From a checkpoint of a small transformer trained on Wikipedia: 2.46M parameters.
Each number is 128 + 32 x the weight over its row's rms, rounded and kept within 0 to 255. Layers, rows and columns count from 0. Numbers have three digits each. The size before them is the row's rms in percent of the matrix's.

# k: layer 5 attention key, 96x96, rms 0.081, rows 92-95, columns 0-95
# q: layer 5 attention query, 96x96, rms 0.0771, rows 93-95, columns 0-95
# v: layer 5 attention value, 96x96, rms 0.0927, rows 64-92, columns 0-95
# o: layer 5 attention output (transposed), 96x96, rms 0.0687, rows 64-91, columns 0-95
k92 127:138129166136118178123144131092082187163141066111111104048146097117142115132115138104126163142097140141130087153118176167118177129116120080172125103112133151130111126135149092164089103000121105104080162085156156122131160172140113189197120124156100126173120140157110155131181157133122140105
q93 109:114076119117145138067119197172130173181140094190159110100082130163129125119152138125131116149165156105142118133085116098147132171117129141165126129105104103124128151129083208155182054098159147054135150060141170079098110133110159136143091148164144175159168157124167144121127129173156107190
k93 121:111123108103150195089146123088165126107181127136139143105059183152123153142116130097126066136081072119155115117130125121082132111120136122107131149144140207135155108145106167180164106196188129030116139103154101129134144102076142182121161138182093146116146154092156053119152112118160132110
q94 110:149111153127145107161116096100071129160121153083158126133138113055136150177133165103192091058107143108202105144167175123090112110146147149096192094088183129129113084113147088100148157140177155150165169129081109104106132097113168122149126102120210071081086108129143115102138126113093164138
k94 126:167150169111138108178049149105136100153129115139137159157159072074180123172126115079135096072179138128108129083127147123149109124158150059132174110137139176107149079115094155141161058120094155140103130077097154178094164177129111032163132148083132121165139108124116116113147126132167163126
q95 121:127178186114155149139163186132111145123160093153120074152167168121094113098135109121139202156111162094167159141123125121082091109136127108054189096069134138128135171118107088070140109116115096158116138152104131135108147168113128106138192087092081128107082135085162182108167066164121097076
k95 137:048094130105117166096093177107160112110121105164121092167127082116135101137118086090117133155148102124148177108168139146118105136155151045144132132059149114181127093137168117064116084083137125154189135148128108090138138138142148118180083151176150142138102175075118144136204163129094066103
v64 116:175126161125077085182161170129116137127184089147154155089102138125141103150066086083146145143136123112212136178103115097092144118073089085090145116163140137154154141156141097118138061135074076143079095150126105156083131146150104110151163154220120102084135166091106141105159143131132163115
o64 107:166137149105184144159086114128092161128064143146100120119144115115089153159170198127091121178094096082049158113143161146190084096133155151097133100117133127165140150136143096118125140101121142117205110111147166163110092147092067088123127055157139158177087151161113108097125089091166171142
v65 117:149076139143133175154162149143125152134139099132138111123144141140083127165100097188146146107143152091156054090102113129104051124166158107093199101154178114085160127168115091132120207087120082027117154117120123155122125143180157129169116091121110168172128153161150188119098140106109110136
o65 122:162182157079115165141144102149131179109117124105124093148099134104091118100175147038093150090116116162092152169156146071139149066163168135177098167164109141133236160120152128110120112148138157157108104114056098098155127155123105146109130141067145108179116123084130122110122150087082144159
v66 113:121156135154173146149155151156133111098113154153109152150146155141125112151083156101067145133059084143084157112157222075148146120182146110130067175120091166125157121130104167134055096168072107086126096075156141181146117151151120097158112161126113133045083151107135098123120171152125115112
o66 107:081124076136122094116127107111162143095099072099146078049122122150161148090082110130156125191162106119150152110130098175111154128173109130115139109168187114193121193133161117130174115115173096164161165162097138153069170122120136135084152145105117073121161147098097181114081121076165169103
v67 111:118105133147125118129113089152148081130088107115130128124145139078135157141137068152211065190152129138153206151134156168085132202089158109106128107136087082113157095135182127132176139116111094104105086087204112095181121122096133172071191114103122158088113129141123129145160130157154128165
o67 115:186164151111171106119138132169138217139152133105059173152145099164167108146142118182119116122147120129074072093160092066115110158096132126122131138062112152136037152136143156088184139090133104140101090175102134137126143152124110044136140182122165131152111098146155119100147107142086100129
v68 110:130064079114135100129164079161142133181115190142148161156137137063076149101118104125103123080120176103088159105156139111173163083162126118177152155087156149172076146122132167148176093106188088088067151145144108109183105155110096119155176124100158093122101114088092087133107103129167104147
o68 109:156144118190105131125142145142160137142054093099106156123179084144120128099136145115135159161113126142130106126096068178104135178056105136151164176129139100111129104121146149119111118109126116122132069160175150187071123134195128149130082154111035194085132085120111127116153091204134091154
v69 115:128146067143069169155189139113130122096089167118084108154115108150127145107170174110189103125166175133089157145076112108124129150166179124093160168173143188107102069083131147089098121107114090124148124091109071101146095125122158132126150179047130131109115096147167108100072107140126165071
o69 105:168168087118194135075189085212086109127117134146169164084129108090097135104076146140136112067116103135162111132072102110115101172189127137180084141090114124170143167130138135147176156077105094139136113123114204108109151146138126167125126161151078099086106115129112134155103156124176078138
v70 118:133103097156109139195107185166182092156146138113127154087121147090129105124151126164169147072103117152095146123137138073104129119177141136099163199172112100106112211180118129106130120152093102094168141148104102084116112152101203109129145168152157096139125028065099128125130136115145136165
o70 127:122204103093157117090122115159039113136140085143119122094141150193142135094125124163116149116129125144162166115065121086122144125123134137084148157120146162142102093121130147123083069061178076174155170086161145186072105105119131160177089163122027146129140132143130149151141145137140135159
v71 119:113107158111163081098138125128093100125167144106100136171121120102183147192094105156166128130178120127094106135078104098147032176109109121211143113153070138126116089139084153145154127102178096166180097118145083152135169162095120185105127149112099135131110118115109204100105140168185147146
o71 126:166127170093043168149109133182191098123184206147141101118137165164153128134158129126150087092059148115146156110119164140111148163147104125099093079071124163159098167160123122146130129139112131131100079122141117105100140114133113116142156125100153147089130145150133007139182084092097111129
v72 117:148129122141094111118062169160180150133100144090125098086068180105153160151089104181196113092120179186137172141098137105137154110145109148130112133135129081153151101098149135198071103173115112127173130182081154148128126126109116130145059157121152122109087132105089077168116104073163174096
o72 124:162104120095169165172148139122133091108139114162134133106155088229113064190152068096142132143121150074124098144098105119151118114153129142129153111117111140138118139149106153042114096118158111074132130087151188111058101054095151149150140177110088124124121097127141188137148153165126180169
v73 120:126141126122133117114133104172136146171100150128095144148158092152169091141075072081119117143119154139107182148191128139081187132091192171148158185164126167089130118126074146148118159092160164134149109190138122060133082124139060109131116126115144145092152102140090197066109136091172109085
o73 114:141114101074117171079147144102105116135135101133141151165117071119104178027130146118113143138135133146167126108120115117146125169163092095157123072076156096161153114135145151145197095183187159132111104116155149183090135119142079099146110069128124095080123179132148144161130081226117133119
v74 117:117112113082116097068152159110150112109169133178170171114109094150149127122161128165153157132167121186132101145094099103124139119111191094121136109173099111140091133042175123166038141159171146108107148128100092157108099102146133116117105132100178140123178073130050158114133064155114184112
o74 127:170160097118087122149156107173080108173104150116150105125149094111117096147119141095149093103146118134163157137104199123102049150128119209072111147119166120117113094160079175073119093112202137118138129142177155067093169125172148154118142067138075094141093147094148157158137147178125132100
v75 118:124069153169115093165135148114142097200060133070121171195107115104110122149117161080150087082147148132161139102120108103120149090115131141129108137054067112164098152081128138178147161152176137107136135092100146112117101140138097158165127125134167188113198110123093128126084140089078091191
o75 119:121129116126140091135121112141153189110177111102152139091133130128119138083111084030091104141130163123171162113069099125163158156087150104176182166125171179097063098144112164116074167158112091094105087149178168100153170115171129129140106170122075140130084138122125160137138051143149136153
v76 114:084133112116128118176136127152112105095135157136115110146102099080182136160147086132162131108122131154140137196089154114134181103122133108086131176049129153056103116152129108162143131076144130160147057143135166173150148099100124116104190183116099167095128105188100122124115152172134099023
o76 117:153136128132109136077078152123166142125171086118179166092147150132123105163123129145162162176083100152120111112106114114111095193132156140185109089118044111175081070131078171177134099146126103192149128151149146149088100126081073140093124089133122085144155125152190128096125088100184141170
v77 117:150148078150155136107126106121061154081115183145092167147130106119124093151162119119123175114132165069122142126163125103160194105112119124122138137132144129180162132188090081087142123178127023086125106088127083108108151088084110121123115208151149177135124145158096095138194113085132125160
o77 111:175178133093079095143161168051150115176098064118109125137145142104124157171124121145137099116074152127086125089132160111170144144163110182138173133115139140130093166096145082125153105087100077168109152127112087183163063147172126144183186105075082136133149133118095128133109166139138057151
v78 106:162140132162113156131149129166145166113179104122139098102146095141104139089123174136110122127147111188112096119131139048111137157092157161093130110170112105095126079126047085077082105124140209115071091060130162079092133080129178120112099106163165135130094138171131135175185162170115140116
o78 107:116072155110143152087136151082113098092161176121141161097129100102124131134113168162094101138160118149094153057129133118150148123211124120073152135107123190107111137109181101127081167099133156185154137219096116142158094129130125179125093126141154094093069173079136129130066140152076170142
v79 119:096119068094160129121109130146095157163119149126154111117131138160191144107130116153089105085093122167144134166116018131106178132140146121118158187189110145079093121177126099137119125100115087124170177135106107121150164163107041153154138093159183064159179135153133149128135150130066157122
o79 121:143144140127106087118146141104134113128189109181120129110091128083170115125219091088171159134140088136205150131130165097105143170125063113117155087130156168128152132088147120142098106142142099157195147075137190120134073116118124165096089093184054116131106111154143131093160126159103066109
v80 114:166130169164122097144161211118148094147117160099133210145120135181148099126067108082115173104091127197104138127129149143154166138085119149128188136144108116161126137117091075120135132128109115070092111201119079157126128132082208105100128110134138134120098131135130104057127128133078172074
o80 121:106142104092141143144117100067133152091113183105164170158118080044123136107114171114133109156159150130148140136112090121171111132121096168140142116062133143169146120117117134089118088069182112099115160161152170111046144114145094144201098168151086126119123159097188105161178150064167128153
v81 112:147127111163153153105090091097185145084087193074115106100122092077168168163075086114093122185109133161070138094140124110056178143149141121147112209158212111119121132162133133157088132120076166130129136104106133131104134081091165138129124165149159145146093134111142137130112170146062129112
o81 102:092116109141126105152124175146110154161185111118181172097100090169145125155094162138128136113147155146162103104152100085145176174120134145130104144113083130102193169153157163063133090162131114114158141072187092198153118088130093114117119129131064053094095075123127089168125161102113160072
v82 112:089114136137118060132123130153173122110116118039145154134100123098109180116107106114105150185075154051142125116132130117179133139155147085077089173162131160161101159117107141089134137081121134143099157157158138117067190146144103135104104068087186154147191130118142088096171127115116194097
o82 112:103122167137182192118129156080078105079133154129156109176141106111150133154119161132095137089109032121172151145088102158123133135091148153156131090096144164142139132160133136086148128162116073091149148125141105194134105163201104046167114108161137119134155100079128117159167045105112114127
v83 113:103186129152109173150120105106097095160146175085116160170074148123102131120171150137165103166198176108160149113132189073109130185180174094170104171141123104089095161141094131126112114091141093165080083077102188136135144115095129119150088085193124153092114135095140124165148088117116103128
o83 115:147105131099120118114138087108135202161163156144152084126191102139125164088101131143158111081065048133123166083085082121120150121139113136143124114120088134131108123113155163129095163130104177121132199139175170164122113073197123089124160124104102094113139100159044172134116205126147148131
v84 113:137170147092143169139107083158115174134112106078107179104085164165064134080177070117170174110141107114171141127136141105113176129163134149112149100086131094164127113110148113152159125131126160121087091119143154106141072136095102105122106201103112112123187158136177183099071159177095056097
o84 112:152147085165105159160125110071176149107132122061167121132125157075192153120160150118069135106133119161078094126079141154080130101113116120141179147092131129094144071065167064094164102143096151124109124120164140170112163133123062110121169104173172118178109116146117141141089184169130165170
v85 122:089050105164050153070147096162129131146132082080102150140109145118122136191108167105059122139111112130135151100087103178145157150099161090228161109124116101134146144115101163122139153126099155077103136098117110111145091125144117113124135118158111143164106169183130151142198181112164173169
o85 123:125111197137160118146101135093193154203096125142180123121137054150128134150120086123125121118086145111140103152177148091129165112125075121101125126142145185087122121159118062144103127090126122128150071152097159177137157173124119092118064162045183108122178168106127096142170150078104129109
v86 110:141089107173096106193107104083095119145089207154124129184168128122121115101064129121124134105097120151164133139145174152098178135146210163150092149163168161136078149140132119104133092221132085112122099143105138166098074163189129105100108166111171109124133112130136119100085148135083096096
o86 118:107163103104151089105162177101121153153122084091170169117135144130087144079098146079113079150150152089150175126079085142146127160166113102158121144078128101123150145133144244160127120095132127107179162145203138098076153125130113125089111107146049147137121095099142154106175166117162112082
v87 113:130085151088173097161139102140144092126120080182088136131096107057155106129136071148141096125097149093112093131131138161103165181123148143155158102093119115114194107124164105094124132069108166086126157120163109092148109178218129172127062114141149112110143135135200145209139155159145157115
o87 115:154146122143170172136096156115176108158104096064121058130090118160096167118073174101130150069139125176096116159172148128130158107137138168110120102168124118122115104151177137140187142169154098154119078096106158089120094137094096116081173164138166164134087156137175115076157098140043081140
v88 123:127105129133106145076157114113073085149111180131097168115199091179099108152154099068144139154164133173107188111109065141150128149172105176123105140173143110138080111086134087118155108149177151109189166127142099107134165096132107107135105077166218135067115103117120120104123127111119108065
o88 119:150140120152090129095115137105117153152153154204132168153096151079164199085099140118136086116157109056134108088130115132102153151110109107146100113101112181107121090086077193141130097101142135092101116162159157136125122124163117169160155192160065090134085177078119154152135214091106113142
v89 119:138143163193136060154179141140187159062122072073118129151158106166120112143157130127104136118164124163130100139110119155040116121138145087113148142192171149137121072167144134131126142107113139151178174063163154130116136142122038152122089096137108066160164136117118162158146077144116107121
o89 120:099124145106138145159101135110115108156091116174112171049110120133210165093160085195077086152122071185117137133153126089173165142139187155083094118129124135114136149099152096129101122191101147088087101136111094096142152150107114131098188100127188134198142132123134108093125162144131135066
v90 116:145228156140143142129164105080120144138162126153073100130121116111178084131086148105136053174081193066166093110205142145138151129160138112128108089102102131115139116156192135111125114125102090161060128160151138133147080134133068112074144101137134159092153069135129154139115148109087150138
o90 113:100149056120147105078158128135086114169085142086142140149159133113083117109160138134153168146136133145090136055180130051099124105127115090183148095163123112163124186124158158151117151196122120042139129136124099166113103163147127078132166095094148153124151171156160125103055138155161077147
v91 115:125136083113136078180085106127145142156137143129126131129076123195086076123100094134147117075193085151102144099094158149128136169127071060112108156158171147091182106130129117122079153107134145145104066140144082075125137104124189139168135126192126121144107094168097111163097185090187143153
o91 110:193053074103125125112118154142111169075104171130146114109120163120108121135110112130079203114171164125129107173159102126183146151210164145083116073102116122118074106132124088094154086090074198172137117096113180156136097112151151123131140132112122101145153133105136098108162181152180093115
v92 113:134117134034070154077138108149135150124124069114151158171129187136148150124132078101083110145104068132145128144140154139109107126095134160089120157150146094138143211116116147116078142114089070223179146108137144127174137149101159096112121134063090142158168077127095157161090119122140110151